config.toml
norm_place = "pre"
positions = "rope"
tie_embeddings = true
parallel_block = false
extras = ["shifted keys", "hashed n-gram embeddings", "an embedding shortcut", "learned residual scales", "weighted sums over earlier layers", "capped logits"]
init_std_up = 0.0242
beta1 = 0.9
steps = 6223
Each number is 50 + 12 x the weight over its row's rms, rounded and kept within 0 to 99. Layers, rows and columns count from 0. The size before them is the row's rms in percent of the matrix's.

# layer 6 MLP gate, 1536x576, rms 0.0485, rows 1482-1503, columns 192-255
104:58 52 49 42 79 41 41 75 41 49 36 45 51 40 42 54 42 70 46 49 60 49 38 61 43 58 43 52 43 77 40 41 58 54 50 40 58 63 43 64 52 40 57 46 58 53 63 62 64 60 57 55 45 54 42 53 35 52 43 71 60 52 62 29
101:65 45 55 32 60 48 30 40 47 55 48 52 48 52 36 66 71 63 50 65 39 36 52 47 44 37 72 45 40 61 40 55 56 53 43 30 45 52 52 37 22 53 53 65 40 58 47 60 57 80 55 63 41 61 64 71 49 42 45 56 47 58 57 55
097:40 42 51 39 63 46 54 56 35 49 34 21 51 54 48 43 56 40 41 34 65 68 38 55 62 49 32 59 50 43 50 45 43 56 53 37 68 44 69 46 51 51 53 55 53 47 43 49 41 53 52 57 60 48 57 52 49 56 42 44 36 43 65 50
102:51 55 50 54 48 27 44 39 61 43 51 40 29 53 54 74 40 62 20 38 52 21 60 46 60 47 57 40 62 31 51 71 18 59 44 36 52 44 38 28 59 66 60 39 60 42 38 55 24 52 48 37 60 45 48 66 36 53 48 63 65 43 48 48
109:41 50 32 61 46 60 51 52 61 57 52 41 33 41 54 53 48 42 36 50 42 46 59 41 48 50 45 69 63 43 52 60 47 47 51 37 46 65 35 31 40 52 39 53 31 41 71 42 80 57 42 52 41 61 39 58 58 43 66 53 55 65 45 47
098:46 39 49 61 40 56 21 57 42 56 53 39 39 46 37 50 49 67 64 50 55 66 69 54 33 54 35 62 56 72 50 31 56 45 40 44 28 66 37 40 38 72 59 40 64 45 54 43 45 56 41 55 39 55 58 65 67 52 74 59 34 53 58 35
096:44 42 51 57 47 22 35 44 50 51 47 45 44 53 37 65 57 29 42 54 32 45 54 40 40 43 56 50 42 63 40 54 47 35 44 47 36 33 60 35 41 46 58 41 44 44 68 67 59 45 60 62 43 54 52 38 25 34 32 49 33 52 48 43
102:52 63 39 72 46 29 49 73 37 58 41 41 72 61 45 76 52 65 45 54 54 48 49 79 70 64 61 43 25 26 28 61 62 66 55 48 48 53 32 48 23 65 52 37 62 50 44 58 49 61 51 55 56 48 60 33 56 34 19 57 20 58 43 42
103:39 59 47 58 65 36 59 48 51 55 43 60 48 57 54 61 55 50 37 59 44 37 48 44 72 25 45 45 63 52 51 57 30 65 56 66 47 34 37 47 29 28 51 59 60 44 48 48 52 50 51 55 61 48 50 45 37 60 66 65 47 57 38 57
096:72 53 56 54 29 24 30 42 60 44 54 51 38 42 55 71 42 50 37 47 43 59 44 35 70 67 58 71 44 47 32 47 39 66 48 58 55 56 47 40 37 49 51 56 51 62 35 51 60 55 46 58 43 45 66 52 46 65 38 40 52 57 43 46
101:54 72 40 64 57 44 75 53 51 46 48 59 58 58 45 43 51 64 33 61 55 68 49 45 54 56 49 60 39 30 78 59 26 37 53 42 66 39 44 32 46 47 37 73 35 51 22 69 48 63 61 31 49 58 47 53 50 22 57 50 42 57 46 45
100:54 59 46 52 40 58 35 36 64 50 56 48 51 30 51 59 30 50 52 40 35 44 59 50 46 52 39 52 61 37 36 43 36 66 47 50 42 46 33 55 53 45 60 52 46 56 71 47 54 41 36 64 55 51 80 74 41 61 46 50 30 54 51 30
096:69 36 51 53 37 42 36 56 54 68 64 44 67 41 46 62 54 54 52 81 63 46 38 46 43 45 47 46 55 56 50 53 59 42 40 40 37 41 49 30 62 38 56 53 46 63 44 34 51 63 42 80 57 47 67 42 48 53 38 59 21 43 42 39
102:57 62 24 47 37 61 56 22 69 36 64 44 44 50 49 56 57 60 57 47 53 60 56 60 65 45 48 50 57 47 80 45 54 47 29 44 73 56 68 69 41 38 67 39 64 47 65 54 45 31 55 59 72 51 58 36 73 39 69 52 49 57 43 76
102:54 68 61 33 57 36 46 52 50 45 40 66 49 53 38 55 55 56 66 64 43 53 60 48 40 39 70 64 53 89 27 65 27 64 44 51 51 45 51 43 48 49 38 46 42 57 45 58 60 75 37 51 59 64 61 54 47 60 48 39 49 60 54 64
100:34 66 48 54 42 36 62 29 44 58 56 53 54 80 52 68 51 41 50 33 40 35 59 52 55 70 69 31 69 39 57 35 61 67 55 47 69 43 43 60 41 34 38 43 54 50 51 77 46 33 46 47 31 38 53 70 64 67 50 41 48 51 61 52
103:40 56 48 33 49 62 52 49 45 43 15 68 35 36 35 48 55 38 51 77 33 39 44 57 52 29 31 50 44 56 45 47 65 60 42 68 51 70 41 62 72 46 57 44 62 76 34 55 60 69 47 64 58 36 59 52 45 60 56 73 50 51 57 69
105:67 66 63 37 53 68 47 50 55 24 39 38 62 65 42 39 54 46 39 59 64 47 47 56 70 50 59 45 38 52 30 62 37 45 49 49 35 28 51 51 50 53 42 33 46 70 49 43 43 63 68 63 56 17 73 64 51 65 51 48 46 44 65 57
101:62 72 29 47 40 63 40 60 72 52 41 38 52 36 52 62 44 43 40 45 56 60 52 57 37 53 46 64 53 63 57 53 55 51 57 49 52 45 42 40 63 43 40 47 49 36 39 48 59 54 56 53 41 60 51 48 46 47 47 56 25 55 46 53
097:72 61 69 78 36 50 63 53 35 62 54 55 70 35 23 50 44 54 51 46 46 32 52 50 49 35 59 48 41 61 39 54 69 53 53 74 62 30 42 66 46 59 41 42 58 44 45 63 34 51 48 56 75 46 60 43 64 48 67 51 35 73 37 34
104:19 85 47 27 33 49 36 54 62 62 44 62 53 36 27 51 44 34 32 50 30 11 56 54 54 53 56 55 49 40 33 49 48 44 47 51 56 68 48 52 56 46 56 60 52 60 57 50 28 62 31 64 37 51 59 66 50 39 40 53 39 32 53 58
105:53 36 32 33 52 44 62 35 71 56 63 53 52 60 53 58 57 53 67 39 65 45 49 36 33 47 47 49 41 68 40 52 79 60 73 55 57 77 60 51 35 46 74 38 34 47 40 53 37 58 40 22 50 49 47 45 35 38 32 45 63 41 44 64